From a checkpoint of a small transformer trained on Wikipedia.
Training: a variant of Adam for these matrices, 252M tokens, 7700 steps.
Each number is 200 + 40 x the weight over its row's rms, rounded and kept within 0 to 999. Layers, rows and columns count from 0. The size before them is the row's rms in percent of the matrix's.

# layer 4 MLP down (transposed), 320x160, rms 0.0829, rows 93-122, columns 80-159
100,236,155,209,297,120,207,200,220,149,156,219,227,209,239,231,210,180,108,251,186,199,198,207,157,144,194,171,285,222,173,164,289,145,210,189,228,213,146,144,190,196,212,218,206,160,236,271,278,157,245,222,210,138,186,185,197,245,167,179,235,151,186,238,147,232,217,194,191,142,172,249,193,235,172,224,188,266,189,213,195
103,240,225,96,129,214,234,160,168,191,156,207,216,188,190,119,264,220,183,227,222,185,171,181,213,216,240,168,207,207,200,166,168,168,202,149,278,200,211,241,214,217,165,242,165,169,262,132,200,244,177,148,335,151,181,181,226,181,178,229,151,265,207,199,208,193,191,194,214,279,219,199,241,192,216,268,168,172,217,226,175
103,198,241,199,131,235,229,236,105,255,248,246,232,229,241,116,134,197,191,211,201,250,190,216,217,193,139,165,216,188,224,304,244,237,198,215,226,171,208,226,183,186,241,238,213,154,192,174,204,219,225,19,180,184,215,216,202,210,219,217,243,173,121,244,151,223,216,178,183,115,196,188,252,219,201,233,168,214,167,153,244
099,194,207,158,150,217,180,181,224,183,201,224,276,188,222,146,259,229,278,257,172,215,237,186,250,172,224,177,181,265,230,231,238,238,215,176,238,188,184,248,230,167,140,266,202,180,187,248,190,161,198,66,206,185,231,209,202,208,182,180,187,169,162,220,203,229,189,147,172,254,169,234,175,151,224,160,203,231,203,143,211
101,201,152,189,227,260,195,190,195,174,206,214,139,233,189,145,236,169,107,194,173,139,242,205,233,291,195,215,243,229,185,181,185,274,192,208,181,248,127,174,194,173,154,212,231,194,238,210,235,178,221,97,198,208,137,188,265,221,206,216,219,167,39,179,158,143,225,204,214,219,186,174,191,162,185,194,197,247,156,176,208
096,244,212,190,136,212,197,188,165,248,256,195,212,159,238,240,206,275,202,182,240,227,258,233,226,151,226,143,253,162,234,149,196,214,192,253,209,202,186,157,156,193,279,135,169,244,220,131,235,278,163,98,210,205,202,200,146,127,142,158,166,154,180,215,222,196,206,170,111,162,252,188,137,271,178,204,234,209,251,274,197
094,198,172,265,202,202,197,184,157,188,189,237,167,232,216,298,129,281,149,215,237,254,211,95,170,178,231,207,161,157,185,187,202,213,222,171,209,211,160,148,196,184,165,118,88,198,206,202,183,190,120,343,231,243,216,206,244,172,221,156,255,281,195,274,219,185,163,170,250,222,156,235,197,215,154,191,204,188,210,203,181
101,253,250,230,204,86,203,227,213,204,137,228,209,171,216,216,242,251,189,150,171,194,231,225,226,200,209,169,137,244,195,148,189,224,226,236,141,202,200,216,206,223,228,175,163,178,159,255,213,187,216,222,155,265,155,175,169,266,132,157,202,248,243,157,283,212,150,219,206,245,178,282,164,185,200,158,248,181,260,172,207
106,153,196,184,154,243,194,235,215,186,226,147,214,186,218,179,220,196,169,148,214,195,196,203,226,156,206,274,159,223,210,155,243,239,240,200,173,108,244,212,254,206,184,189,212,253,214,244,142,249,166,90,231,202,135,132,195,211,209,220,176,203,153,180,217,201,132,167,224,197,216,218,210,150,186,197,255,138,190,169,194
107,214,196,114,185,135,261,231,258,202,250,230,176,214,212,163,169,166,222,169,249,175,133,274,210,270,158,219,179,186,157,128,176,120,198,218,197,214,239,157,257,157,202,241,220,202,224,259,249,232,189,280,145,211,235,216,163,128,191,152,207,195,232,208,164,164,148,226,156,225,174,196,200,191,214,225,201,118,184,243,217
093,176,164,248,263,187,115,199,218,210,177,238,200,141,201,147,163,200,188,283,247,183,217,172,130,214,200,183,196,216,177,111,181,192,170,159,209,190,224,175,288,189,158,161,277,212,139,203,229,155,239,112,216,157,157,199,190,212,328,252,151,210,198,161,166,187,156,191,142,230,154,236,226,170,233,250,194,161,212,136,138
108,191,167,190,237,172,248,268,186,240,159,162,222,185,222,183,205,167,213,174,212,164,204,202,206,197,180,227,240,186,69,192,151,238,172,228,225,227,128,191,246,190,231,149,206,203,178,214,91,198,180,151,183,165,193,236,190,240,218,216,194,228,289,160,250,216,179,181,216,190,208,270,181,180,226,217,204,100,238,210,220
096,212,155,225,180,245,143,158,122,196,169,205,187,180,205,352,183,149,248,269,156,193,188,207,196,213,187,227,169,164,170,212,189,182,243,201,224,213,205,200,214,225,137,174,256,262,175,245,155,201,178,345,202,178,144,196,181,187,253,231,179,199,86,202,217,100,182,186,164,192,205,238,182,209,281,156,192,193,177,188,214
121,195,126,243,240,196,267,223,226,222,209,211,166,203,195,243,186,177,236,217,158,212,199,264,190,218,187,190,205,208,157,209,222,214,160,219,189,237,197,216,225,229,208,150,238,168,202,371,200,215,199,379,249,197,195,202,204,207,221,215,172,210,360,279,191,256,185,201,208,216,179,194,189,217,235,200,104,253,197,187,145
101,176,199,153,246,197,163,187,242,173,210,205,198,148,176,9,216,219,211,208,214,183,213,170,166,215,192,196,194,179,145,153,206,185,217,212,205,243,264,234,210,251,207,159,191,208,207,205,211,225,159,0,265,226,200,176,195,163,151,220,239,251,205,209,219,210,196,201,196,218,197,182,234,220,189,189,217,255,243,227,219
101,191,241,167,148,240,215,167,163,246,245,129,173,110,201,281,266,180,141,233,239,205,187,250,225,201,219,240,244,201,287,230,136,233,161,133,132,160,149,158,214,220,145,229,226,254,150,160,243,209,194,298,186,150,195,217,156,236,155,146,129,219,263,94,236,160,199,220,210,209,197,151,189,226,277,186,183,253,195,249,215
092,86,134,225,289,216,158,242,226,227,206,170,193,199,225,48,199,215,207,203,205,172,158,137,204,219,168,177,197,194,205,183,196,191,166,171,229,180,215,204,191,180,211,145,209,228,219,151,164,125,245,0,190,217,175,208,183,244,219,261,169,177,205,177,178,175,170,184,204,190,173,263,175,167,194,242,252,133,223,209,205
095,110,158,219,264,175,260,180,196,152,160,198,193,228,156,193,165,207,127,228,228,200,206,193,213,191,160,178,94,196,271,273,169,159,168,220,174,232,305,220,212,138,155,160,183,292,165,160,198,247,175,133,194,188,285,191,238,152,154,149,203,159,73,231,186,166,178,141,196,225,165,190,195,251,239,211,208,171,216,241,124
099,214,244,216,233,237,204,220,128,197,294,196,177,204,204,135,239,143,150,200,230,126,128,178,173,179,146,168,235,174,178,203,156,208,198,196,210,213,201,281,236,266,196,234,161,153,170,165,150,116,141,14,237,196,184,243,155,188,181,203,212,184,167,220,230,255,180,211,190,204,203,147,143,217,212,205,181,123,239,223,229
102,176,206,214,221,230,251,235,194,244,89,191,225,194,276,184,271,207,228,213,233,222,143,177,194,124,220,158,235,244,200,296,240,239,189,246,185,229,237,196,166,203,251,239,186,177,205,183,199,171,170,182,244,197,185,169,258,191,266,247,194,147,79,256,150,194,231,228,248,159,139,207,222,159,187,221,168,229,210,188,241
101,190,119,215,233,157,168,150,219,183,193,228,247,215,187,247,243,152,212,205,200,133,182,147,212,199,105,189,209,166,188,165,165,203,254,196,243,93,178,156,172,193,152,288,245,211,195,115,201,257,206,196,192,239,211,175,152,243,197,216,227,177,249,131,198,202,151,238,200,174,227,169,205,288,241,223,259,169,204,223,162
102,167,232,171,249,145,184,206,223,212,241,252,237,192,209,29,227,234,194,210,229,164,214,195,202,254,202,225,179,237,223,234,197,223,195,195,211,153,165,99,165,147,100,214,220,106,155,149,197,217,151,58,244,195,166,226,176,229,210,199,182,262,232,274,203,174,237,213,121,147,163,178,209,234,118,229,237,196,234,217,210
096,227,215,167,220,183,158,249,254,150,175,202,172,231,245,278,202,179,189,202,218,180,222,184,180,210,241,193,166,203,281,221,232,304,171,216,216,226,194,223,147,251,215,195,248,227,190,230,244,188,230,294,159,132,211,104,247,214,203,168,227,226,304,218,141,228,186,205,242,114,204,231,229,189,267,174,205,229,216,253,169
099,228,298,209,248,210,227,219,155,241,169,152,252,159,222,182,138,184,230,178,244,225,179,210,243,218,227,238,254,186,119,226,162,206,183,194,194,213,159,223,281,218,257,153,297,129,225,136,147,156,186,94,190,156,255,179,163,172,203,218,179,191,212,235,160,199,153,236,197,225,157,229,246,179,227,193,246,145,227,209,199
097,232,297,232,218,154,210,198,205,199,274,172,139,214,250,210,181,103,156,236,213,198,192,228,208,171,227,273,188,189,240,191,166,177,164,275,194,215,157,192,186,222,185,234,185,144,214,211,185,208,235,65,193,202,196,159,185,141,235,191,206,280,151,107,307,191,227,184,202,255,189,201,198,200,191,192,197,195,206,201,282
094,239,180,137,247,157,209,148,107,202,133,187,220,235,189,151,106,200,212,180,169,265,180,206,221,214,153,187,244,189,192,227,246,135,185,263,191,215,207,221,214,181,232,281,212,172,178,252,250,155,114,153,168,209,180,230,192,183,170,162,191,190,303,186,272,236,265,188,208,129,162,205,193,156,199,213,229,218,188,214,194
102,221,252,218,184,250,204,195,197,151,171,143,227,178,196,365,220,161,210,180,202,178,139,141,205,207,177,164,152,208,185,131,192,167,190,185,210,204,186,171,217,223,259,231,205,265,211,273,135,238,185,376,120,174,171,176,167,197,187,113,195,212,292,197,179,202,155,176,188,146,203,196,178,200,127,208,239,192,200,258,226
103,183,175,229,276,215,166,150,145,265,215,206,224,236,204,48,285,240,241,229,199,164,208,221,169,172,157,211,252,228,202,182,221,226,128,172,216,210,187,208,148,206,172,205,200,160,237,133,158,194,238,0,175,201,225,204,229,210,255,199,203,178,83,251,210,215,145,263,175,222,151,210,170,186,171,210,199,197,216,219,192
097,187,131,189,238,278,206,150,194,164,297,264,227,146,203,207,178,152,226,235,221,227,252,186,178,161,192,249,181,192,211,232,206,214,165,199,206,256,233,186,161,197,209,172,232,125,225,154,243,135,257,210,139,211,227,210,219,130,193,228,195,107,217,173,145,190,205,195,182,135,197,185,209,267,263,249,224,199,196,163,141
103,215,163,176,184,155,230,144,234,194,150,190,214,130,208,241,192,202,163,228,190,163,233,141,173,200,224,184,231,227,240,221,206,227,182,227,212,183,180,235,157,159,190,161,223,159,196,239,185,152,181,310,177,239,234,250,186,272,244,219,190,225,412,193,185,122,208,222,166,191,154,233,173,184,217,206,191,161,144,203,236
# layer 4 MLP gate, 320x160, rms 0.0688, rows 94-122, columns 80-159
104,245,172,96,202,246,133,163,207,185,236,182,254,248,194,232,211,207,213,213,164,211,171,177,192,226,233,76,147,240,226,195,182,206,125,191,202,262,217,220,206,167,180,188,187,255,181,145,222,199,265,214,198,222,149,201,250,155,143,194,174,215,201,184,254,253,205,206,207,206,234,288,148,189,185,260,196,261,243,229,170
103,237,208,199,234,167,238,193,236,218,120,146,248,168,182,188,188,160,209,159,250,169,151,230,140,179,174,250,139,149,192,155,160,278,245,149,212,231,220,200,240,262,130,234,205,228,188,236,183,253,196,208,251,249,167,143,183,227,218,219,182,271,287,161,186,208,161,204,225,279,197,226,130,194,226,184,194,144,210,248,133
096,202,154,166,185,206,179,152,262,203,220,214,198,256,196,184,219,201,330,188,186,229,211,244,262,263,192,136,281,242,213,237,179,216,227,239,301,179,178,225,258,273,168,244,200,223,243,175,160,219,225,192,197,214,200,161,171,226,124,109,178,183,186,174,222,218,146,192,217,203,208,263,195,137,177,174,215,214,215,161,181
107,225,147,264,189,199,207,210,203,295,122,191,152,133,168,206,205,219,178,257,211,244,192,265,199,204,180,160,256,184,193,249,210,209,319,221,192,207,183,230,208,182,233,219,144,142,150,137,192,153,188,209,214,171,218,229,179,227,192,200,207,235,222,214,195,201,190,181,130,178,124,115,181,179,215,152,209,212,179,212,141
089,124,184,217,274,201,203,172,198,225,134,184,222,221,174,87,198,190,173,182,181,143,111,247,210,216,179,210,175,223,141,272,170,251,198,136,235,261,214,268,285,199,127,198,131,166,187,208,188,162,220,192,190,203,272,143,195,278,255,220,173,250,217,255,183,196,171,316,244,222,201,216,232,178,250,196,168,229,181,138,218
091,309,169,198,152,216,176,221,156,257,221,190,168,162,236,192,232,156,263,248,235,180,189,238,216,167,127,156,270,239,224,202,184,253,154,223,171,213,240,196,231,222,268,276,193,216,201,210,195,262,242,215,213,186,221,178,227,189,110,204,204,181,189,211,167,136,207,135,138,137,167,135,188,237,155,135,172,237,283,141,159
100,258,200,234,203,193,193,147,196,196,158,227,155,184,236,208,218,185,111,230,161,213,105,231,126,238,175,222,174,224,143,312,167,160,182,170,281,185,205,177,169,217,269,188,215,240,206,176,197,228,193,160,173,167,170,129,154,200,199,197,136,203,184,211,262,157,187,167,191,122,226,154,248,236,225,206,149,172,190,198,187
106,220,276,211,208,254,284,186,294,194,215,219,229,112,173,163,183,194,192,177,242,296,123,228,297,221,266,96,208,194,172,168,228,165,242,230,230,206,231,137,205,205,180,206,225,240,133,215,167,219,144,190,200,271,201,168,168,240,159,227,207,187,218,251,212,208,202,155,211,179,254,160,184,227,153,182,184,308,208,197,251
105,269,249,243,188,245,255,242,202,203,244,245,124,270,141,164,153,208,172,211,247,164,181,219,204,188,163,195,209,259,176,130,154,141,185,234,217,248,215,178,224,221,274,161,211,238,98,195,190,304,227,179,257,180,242,232,160,104,195,235,196,178,175,161,231,219,203,212,164,263,206,115,234,234,219,264,230,185,200,150,221
097,270,208,235,249,197,227,181,233,211,162,189,275,225,169,224,166,197,231,198,259,280,174,224,206,275,170,184,188,189,162,251,226,226,196,226,212,165,181,161,190,235,206,238,162,243,196,198,153,195,210,178,123,282,188,197,137,287,189,216,303,222,205,208,177,210,214,257,267,226,218,190,229,160,181,201,207,302,215,223,241
104,216,146,221,176,165,199,227,242,256,180,242,194,191,148,200,189,149,255,223,193,189,263,215,174,184,202,201,155,166,145,222,206,249,196,248,163,174,173,222,227,189,195,225,198,192,157,210,142,186,247,217,175,236,201,208,159,151,160,285,231,157,203,198,158,298,259,303,237,176,175,231,191,209,220,198,175,256,325,280,261
098,190,211,254,199,210,217,189,180,219,163,191,113,173,157,178,180,198,233,242,171,204,236,137,198,163,180,249,211,276,166,192,203,201,170,181,252,203,177,281,255,152,220,231,145,173,212,251,326,248,215,154,235,253,193,208,218,211,215,250,226,181,161,202,187,182,219,254,173,211,191,203,277,231,259,211,173,292,238,202,141
143,197,216,161,157,209,92,180,168,232,227,178,244,159,226,231,187,192,198,273,237,146,198,166,222,151,133,191,215,227,179,230,218,192,197,130,180,175,227,188,160,160,191,210,213,261,155,83,185,147,223,217,182,223,198,158,185,194,165,176,170,205,121,123,229,168,217,204,195,151,238,236,205,155,182,219,270,193,223,178,279
101,183,69,178,246,150,109,242,162,188,188,202,186,187,177,140,206,226,181,195,227,128,158,197,235,176,196,244,121,137,223,161,224,178,203,120,177,183,153,173,227,297,187,213,151,208,227,216,210,163,174,188,238,105,193,245,153,180,193,205,224,227,198,191,194,173,149,263,139,242,214,168,254,141,169,137,216,219,205,195,185
100,212,245,277,184,156,194,228,188,269,228,168,241,152,213,202,204,231,169,199,251,241,228,179,159,225,198,231,196,193,176,160,199,185,231,125,184,254,169,191,175,197,203,192,228,204,232,222,157,214,213,187,196,185,105,201,254,170,131,256,186,210,258,183,194,185,174,272,216,188,213,264,218,258,198,239,160,240,223,137,235
094,235,218,185,183,202,124,162,150,234,172,200,218,212,168,160,181,221,193,234,188,245,190,306,236,257,214,202,212,150,198,188,197,241,162,212,217,160,156,179,238,191,248,243,230,182,158,255,218,145,157,262,206,274,230,188,173,226,182,201,130,156,238,301,271,252,200,195,106,188,224,226,252,202,263,189,167,233,198,222,179
094,234,230,178,192,248,192,131,164,198,188,175,253,184,179,173,180,274,222,194,231,139,144,198,290,206,245,168,212,156,183,179,146,124,236,217,203,158,252,146,231,232,185,278,218,264,206,167,161,190,201,150,227,262,224,175,141,210,253,183,281,230,205,153,205,173,199,250,167,248,175,154,229,208,176,171,223,249,252,150,229
100,218,230,169,110,188,179,237,195,191,176,261,236,144,210,240,153,240,202,163,260,222,208,251,175,229,238,140,166,261,187,200,211,192,184,160,201,141,223,160,124,196,176,175,172,167,207,231,190,245,222,202,216,207,181,171,189,293,176,237,227,199,209,146,217,155,126,160,242,116,195,248,214,241,191,208,162,216,131,229,226
098,194,223,163,246,247,204,179,199,177,160,210,162,241,191,281,197,234,145,184,140,187,195,136,223,232,197,179,170,153,201,165,185,258,266,133,136,238,213,152,213,223,204,278,261,172,211,191,214,182,146,121,178,243,201,250,167,131,191,172,169,183,174,177,155,206,136,197,236,218,246,99,204,136,167,211,208,210,174,162,225
101,157,233,221,170,197,198,176,205,245,185,146,254,211,170,134,196,226,152,204,146,167,202,207,202,229,156,145,221,197,211,184,302,170,224,168,180,265,245,199,211,207,209,160,224,181,171,175,162,242,200,157,144,194,190,168,117,164,192,196,219,229,219,151,105,223,176,213,171,202,191,164,198,210,126,158,166,246,253,151,218
099,182,246,167,230,204,155,193,207,205,225,160,263,183,190,220,196,221,216,218,153,186,251,243,194,201,203,249,251,162,223,210,209,287,147,173,161,218,208,116,192,133,107,147,237,131,211,180,260,176,125,165,258,196,186,212,202,283,218,230,160,327,242,220,227,234,265,223,188,258,200,259,213,232,295,163,144,176,208,216,147
089,247,226,344,151,124,179,269,236,214,210,202,207,175,210,189,185,228,149,207,236,231,240,202,196,162,198,221,177,189,204,193,225,161,223,155,203,246,147,240,175,190,139,163,268,143,130,187,245,241,277,226,182,210,156,168,238,163,281,224,256,143,208,278,229,214,244,212,237,188,229,308,161,227,263,175,210,157,211,224,188
097,218,129,181,193,195,144,150,204,202,213,211,140,283,226,189,252,290,183,166,155,214,117,206,156,251,181,152,195,208,240,136,229,216,213,247,216,216,211,189,180,218,239,253,137,230,170,263,168,228,186,281,212,238,214,194,170,258,222,152,222,221,181,145,244,184,212,168,176,205,317,170,221,163,185,220,139,217,228,208,245
095,199,231,231,176,132,213,174,233,193,183,182,218,196,236,155,188,180,136,164,177,240,186,256,243,182,220,282,121,157,203,178,171,171,185,228,164,180,105,216,220,175,274,213,214,177,149,204,260,184,159,196,215,188,193,96,123,173,230,189,156,216,211,201,214,216,231,238,148,260,256,182,196,210,136,247,227,183,230,209,248
093,175,182,95,119,170,202,261,201,137,148,115,247,244,181,256,207,185,179,177,221,206,211,183,194,160,205,249,195,93,155,254,185,239,121,249,174,206,176,177,228,240,177,238,225,147,220,208,243,197,165,220,215,207,270,236,174,161,188,198,228,234,178,212,222,212,199,270,231,172,162,238,169,246,171,175,167,198,225,206,201
102,212,183,221,199,199,176,191,204,258,250,164,230,219,197,225,262,186,190,191,183,176,183,293,225,217,164,218,145,225,161,78,187,196,213,206,227,239,239,216,186,280,209,120,189,206,214,214,179,211,238,184,282,246,228,124,146,184,160,171,163,245,204,162,207,134,180,212,241,189,194,174,236,248,195,156,172,166,191,217,187
100,260,147,173,184,130,203,165,93,263,218,256,189,178,177,184,168,164,256,178,108,261,168,140,202,159,237,222,147,173,142,164,178,218,163,170,165,95,240,215,260,206,204,201,224,136,165,208,235,181,246,214,231,99,149,191,229,203,226,202,154,234,217,189,193,205,186,253,239,183,237,208,211,233,170,191,201,179,229,241,110
107,218,200,150,201,233,151,178,225,147,277,205,238,232,76,239,191,217,208,241,263,190,192,204,225,227,212,205,208,122,200,234,185,147,179,211,236,249,235,193,197,176,263,251,254,177,194,191,155,209,178,202,179,229,251,88,132,250,239,259,237,230,251,130,223,218,171,243,138,142,230,182,258,238,222,273,239,184,193,194,214
102,188,205,203,171,219,203,191,181,229,229,167,153,231,217,213,191,196,222,142,170,276,159,261,192,225,147,227,152,214,139,210,240,206,207,182,171,237,210,201,318,226,185,162,181,242,197,133,216,216,189,195,195,160,185,208,236,138,183,151,172,158,70,198,234,270,191,178,244,232,249,183,238,142,130,184,192,143,180,164,163
# layer 4 MLP up, 320x160, rms 0.0674, rows 94-122, columns 80-159
103,238,215,200,140,163,260,209,195,196,224,145,239,171,108,209,301,172,126,92,163,207,204,135,215,167,240,195,222,246,153,208,290,184,180,171,231,175,196,191,211,188,164,168,143,139,170,234,232,192,185,258,323,234,268,180,217,146,265,257,172,180,230,225,257,227,231,190,183,215,190,175,221,225,207,245,150,178,231,214,266
105,214,249,154,188,259,193,231,222,191,202,211,179,250,269,211,199,251,234,261,208,220,180,216,194,199,153,263,219,160,241,196,263,147,257,215,208,237,167,304,170,178,180,245,191,149,190,131,196,240,189,202,245,162,225,221,143,194,203,237,197,193,186,219,169,205,238,171,173,128,195,231,284,152,258,111,214,219,248,189,325
096,224,177,198,194,174,148,175,246,165,203,222,215,219,155,217,120,241,217,200,234,118,167,185,171,205,194,175,192,113,226,153,226,166,196,155,178,242,123,188,242,185,233,236,172,139,161,215,245,189,193,236,272,222,219,175,146,202,202,139,195,143,242,222,134,261,224,205,216,250,231,214,76,205,205,274,248,276,238,163,161
104,170,243,168,213,224,235,261,176,167,203,142,221,159,211,186,206,202,178,221,192,184,152,215,247,99,167,192,129,183,196,140,158,137,194,226,203,162,180,217,219,243,215,154,115,268,233,230,185,271,104,185,206,172,277,191,134,204,195,132,193,202,231,247,218,249,137,153,195,176,219,236,192,279,232,203,175,191,232,148,196
090,252,197,211,185,245,142,183,178,218,240,134,216,256,224,192,223,191,194,269,223,199,238,232,185,174,162,133,200,219,198,189,163,208,169,234,181,209,206,181,234,244,212,196,259,271,233,175,212,204,174,155,99,154,230,244,123,190,144,135,221,189,271,235,141,181,161,202,195,240,252,117,180,264,167,156,173,186,218,197,205
093,197,134,174,234,253,178,223,169,214,174,145,203,197,211,184,212,165,232,179,117,119,217,271,241,187,137,158,258,208,174,226,201,223,212,210,201,164,190,232,236,214,238,231,259,202,139,221,251,236,182,197,175,229,182,230,162,227,169,189,145,146,183,185,107,201,227,224,222,236,197,180,240,169,262,207,227,211,143,205,194
098,220,203,241,194,222,154,140,212,196,225,238,254,125,170,230,184,165,182,215,192,127,231,130,191,172,172,170,214,218,232,241,210,215,197,200,229,224,214,208,184,242,221,186,152,183,187,201,228,206,132,232,235,191,220,197,185,209,230,242,127,101,215,222,154,186,213,219,138,179,244,193,159,267,203,242,166,251,287,156,179
105,192,189,167,208,131,185,251,229,202,187,256,195,248,242,222,238,143,221,169,203,177,249,182,197,217,158,232,184,130,272,122,156,135,233,253,211,194,208,196,177,175,210,174,207,170,211,212,220,209,213,212,166,187,196,201,141,179,176,201,231,207,248,197,250,214,149,192,263,196,211,236,199,125,311,276,197,233,262,179,180
105,294,201,160,242,150,248,203,205,155,229,239,190,201,147,227,152,137,281,260,228,206,210,209,164,203,176,212,258,212,203,176,120,164,198,163,218,168,240,186,160,251,164,215,161,175,190,207,190,168,309,193,148,225,129,199,219,133,205,290,260,168,204,237,267,219,127,166,237,182,274,138,127,236,186,234,184,231,165,198,242
093,187,245,203,212,175,175,217,218,159,219,167,195,155,204,160,237,270,179,234,186,227,226,124,181,160,238,169,173,218,232,189,95,134,247,167,204,201,183,188,229,82,234,208,220,237,234,152,158,229,251,152,141,144,215,191,253,229,212,144,91,157,159,141,133,177,124,118,200,201,198,176,174,149,232,196,194,191,220,187,204
106,130,181,210,314,251,181,246,246,173,201,132,203,198,222,266,211,218,182,203,213,200,150,190,251,174,237,176,185,235,189,239,181,160,212,199,202,213,215,210,230,163,224,191,218,183,228,159,182,217,184,264,166,234,181,177,286,240,201,164,227,193,206,112,213,189,226,253,242,222,198,200,192,150,247,213,278,146,146,272,248
102,205,264,157,232,245,229,138,193,181,218,228,215,176,214,171,176,159,195,216,222,245,168,201,279,157,207,162,195,173,202,113,216,239,212,238,209,170,204,170,246,163,196,203,107,195,222,220,161,196,261,247,259,239,227,218,151,206,197,234,217,145,229,196,189,222,217,174,87,200,188,276,102,164,252,194,204,185,232,167,193
128,221,253,228,162,229,118,161,207,227,226,185,213,180,209,206,211,183,236,220,235,189,197,135,236,248,178,203,206,153,190,266,199,144,250,147,200,153,256,143,203,167,247,247,223,233,195,98,199,161,214,175,187,172,222,220,146,258,202,255,244,205,137,133,179,154,211,257,177,227,232,213,210,205,181,209,276,129,180,144,282
103,218,261,191,180,240,285,219,209,216,213,219,167,136,266,284,187,199,207,192,202,228,201,217,178,260,177,170,248,205,245,278,177,229,199,277,242,218,162,228,154,76,162,197,234,160,202,192,271,257,239,264,216,285,183,162,223,230,172,190,166,168,196,160,194,239,241,106,272,190,195,231,173,271,251,267,115,193,187,220,235
099,168,207,194,242,153,220,193,148,147,187,166,184,144,189,167,223,213,198,195,270,238,253,245,212,152,220,232,198,200,286,247,224,205,201,117,218,162,234,156,183,222,170,175,207,175,149,205,267,226,159,234,223,173,151,234,202,155,242,175,186,157,195,205,258,173,168,235,193,266,157,187,227,169,269,193,203,202,173,258,173
093,191,222,216,224,187,194,185,243,197,268,217,210,188,234,164,183,156,221,200,166,174,214,140,215,159,211,209,195,273,163,225,198,204,230,232,183,163,229,193,138,247,152,181,245,234,272,174,136,262,259,130,234,155,160,160,197,140,235,186,251,176,167,165,111,189,224,152,241,232,180,216,137,202,135,202,245,152,186,225,197
093,147,159,216,198,203,202,185,219,191,154,268,257,212,268,261,218,171,180,247,146,204,185,164,125,156,203,184,170,235,218,202,173,217,167,160,186,237,191,190,123,199,144,193,178,223,179,226,185,230,176,220,176,192,176,258,238,287,226,236,153,148,226,186,247,210,142,201,179,207,262,222,229,292,282,269,184,211,221,258,192
099,117,177,204,220,182,146,141,252,168,189,199,177,248,234,179,209,132,214,209,295,222,245,183,199,146,115,255,226,204,243,245,186,222,262,219,188,271,156,203,172,181,202,158,280,189,237,171,198,145,180,133,233,230,203,226,154,153,161,189,205,177,176,223,203,244,295,212,180,144,187,174,186,224,135,168,201,227,206,175,193
101,152,191,204,240,252,230,238,233,209,226,209,193,219,165,206,150,141,327,176,227,167,216,148,178,219,252,203,245,188,237,210,164,215,191,225,233,262,240,258,138,158,155,189,261,226,220,187,246,231,221,180,232,259,181,194,294,141,201,193,234,195,175,189,224,239,224,169,246,175,204,170,273,217,167,144,199,189,166,247,235
102,236,207,225,221,208,158,204,176,161,170,183,225,169,216,215,176,199,241,178,188,170,175,237,237,170,204,201,218,161,237,175,281,213,208,197,115,230,208,247,217,264,154,185,183,145,222,205,145,230,249,211,222,253,228,247,268,204,201,218,202,293,247,230,241,228,160,103,209,158,283,268,233,235,165,235,252,203,282,213,168
102,160,204,231,208,170,245,273,264,236,208,276,229,167,285,163,204,277,164,142,119,129,253,188,259,230,209,158,111,204,239,227,222,242,170,204,235,192,230,250,174,191,184,240,214,167,204,177,170,189,212,198,280,257,246,241,149,169,189,196,267,202,175,190,142,147,201,222,215,193,151,210,165,257,137,258,146,184,145,171,263
093,197,264,169,167,215,203,228,180,202,280,221,159,239,214,154,193,214,190,174,152,168,186,191,184,242,273,241,172,263,181,144,153,194,229,245,184,203,176,261,199,241,243,172,249,232,177,262,208,236,199,158,235,188,260,135,166,195,193,128,166,247,200,217,161,213,164,97,209,129,242,253,228,239,214,178,242,148,200,214,254
097,187,202,195,178,214,139,218,205,183,223,161,184,116,156,224,254,179,235,250,247,209,197,199,261,148,180,199,206,128,220,204,196,158,255,93,277,227,139,258,159,165,228,260,193,173,177,189,225,221,222,239,175,188,153,165,123,163,197,175,217,143,141,223,161,193,199,191,203,204,205,225,162,227,140,217,159,172,177,170,205
096,241,183,156,241,209,153,297,155,243,229,215,235,205,201,177,189,186,221,211,218,155,257,183,300,233,262,177,145,172,140,237,183,244,209,216,216,144,232,149,124,197,175,239,179,216,200,209,191,204,182,234,213,255,155,200,187,192,222,156,264,179,211,149,173,233,164,260,284,197,202,248,225,218,235,182,243,266,103,286,232
091,224,199,211,222,119,206,164,249,201,142,197,175,183,188,202,158,205,271,151,225,182,206,135,259,117,228,195,235,172,205,126,253,215,184,173,200,214,185,171,189,115,167,163,243,172,260,240,233,189,163,185,108,141,207,88,277,193,192,139,203,196,190,228,159,134,198,242,186,250,190,164,205,185,159,228,254,204,193,196,232
101,241,181,253,257,143,134,173,123,263,160,247,202,161,185,171,209,223,173,142,257,172,185,174,212,279,149,182,162,252,171,259,190,192,65,84,236,230,243,224,254,206,162,185,239,197,236,159,218,158,218,208,186,277,149,169,162,171,240,166,265,214,145,183,209,126,241,188,225,233,285,197,266,206,187,223,141,216,195,280,189
104,161,197,217,203,214,229,219,184,152,154,227,221,181,188,218,252,262,270,225,182,74,181,225,166,226,195,247,259,149,269,175,200,170,149,205,258,194,229,225,128,191,208,164,134,188,248,198,225,182,125,216,174,228,200,219,213,178,199,119,240,128,174,214,188,215,273,191,147,169,176,204,191,255,197,179,219,168,205,225,228
103,194,177,237,212,235,231,229,157,202,173,170,181,148,171,185,205,231,249,141,197,247,160,100,132,203,188,213,210,139,197,261,188,208,153,236,210,200,148,114,155,146,193,114,224,281,178,219,223,225,135,194,171,165,178,171,203,234,227,241,101,188,184,270,256,256,208,200,217,180,233,224,171,151,232,158,239,179,188,234,154
103,210,282,204,244,227,156,218,174,214,236,241,147,181,136,212,255,241,192,204,250,265,193,261,245,257,221,196,169,173,201,219,144,172,226,243,236,217,200,188,215,227,205,243,203,117,179,171,164,251,238,166,140,217,192,205,178,238,150,245,258,160,185,217,169,224,140,182,178,186,216,147,262,311,211,249,211,233,252,147,203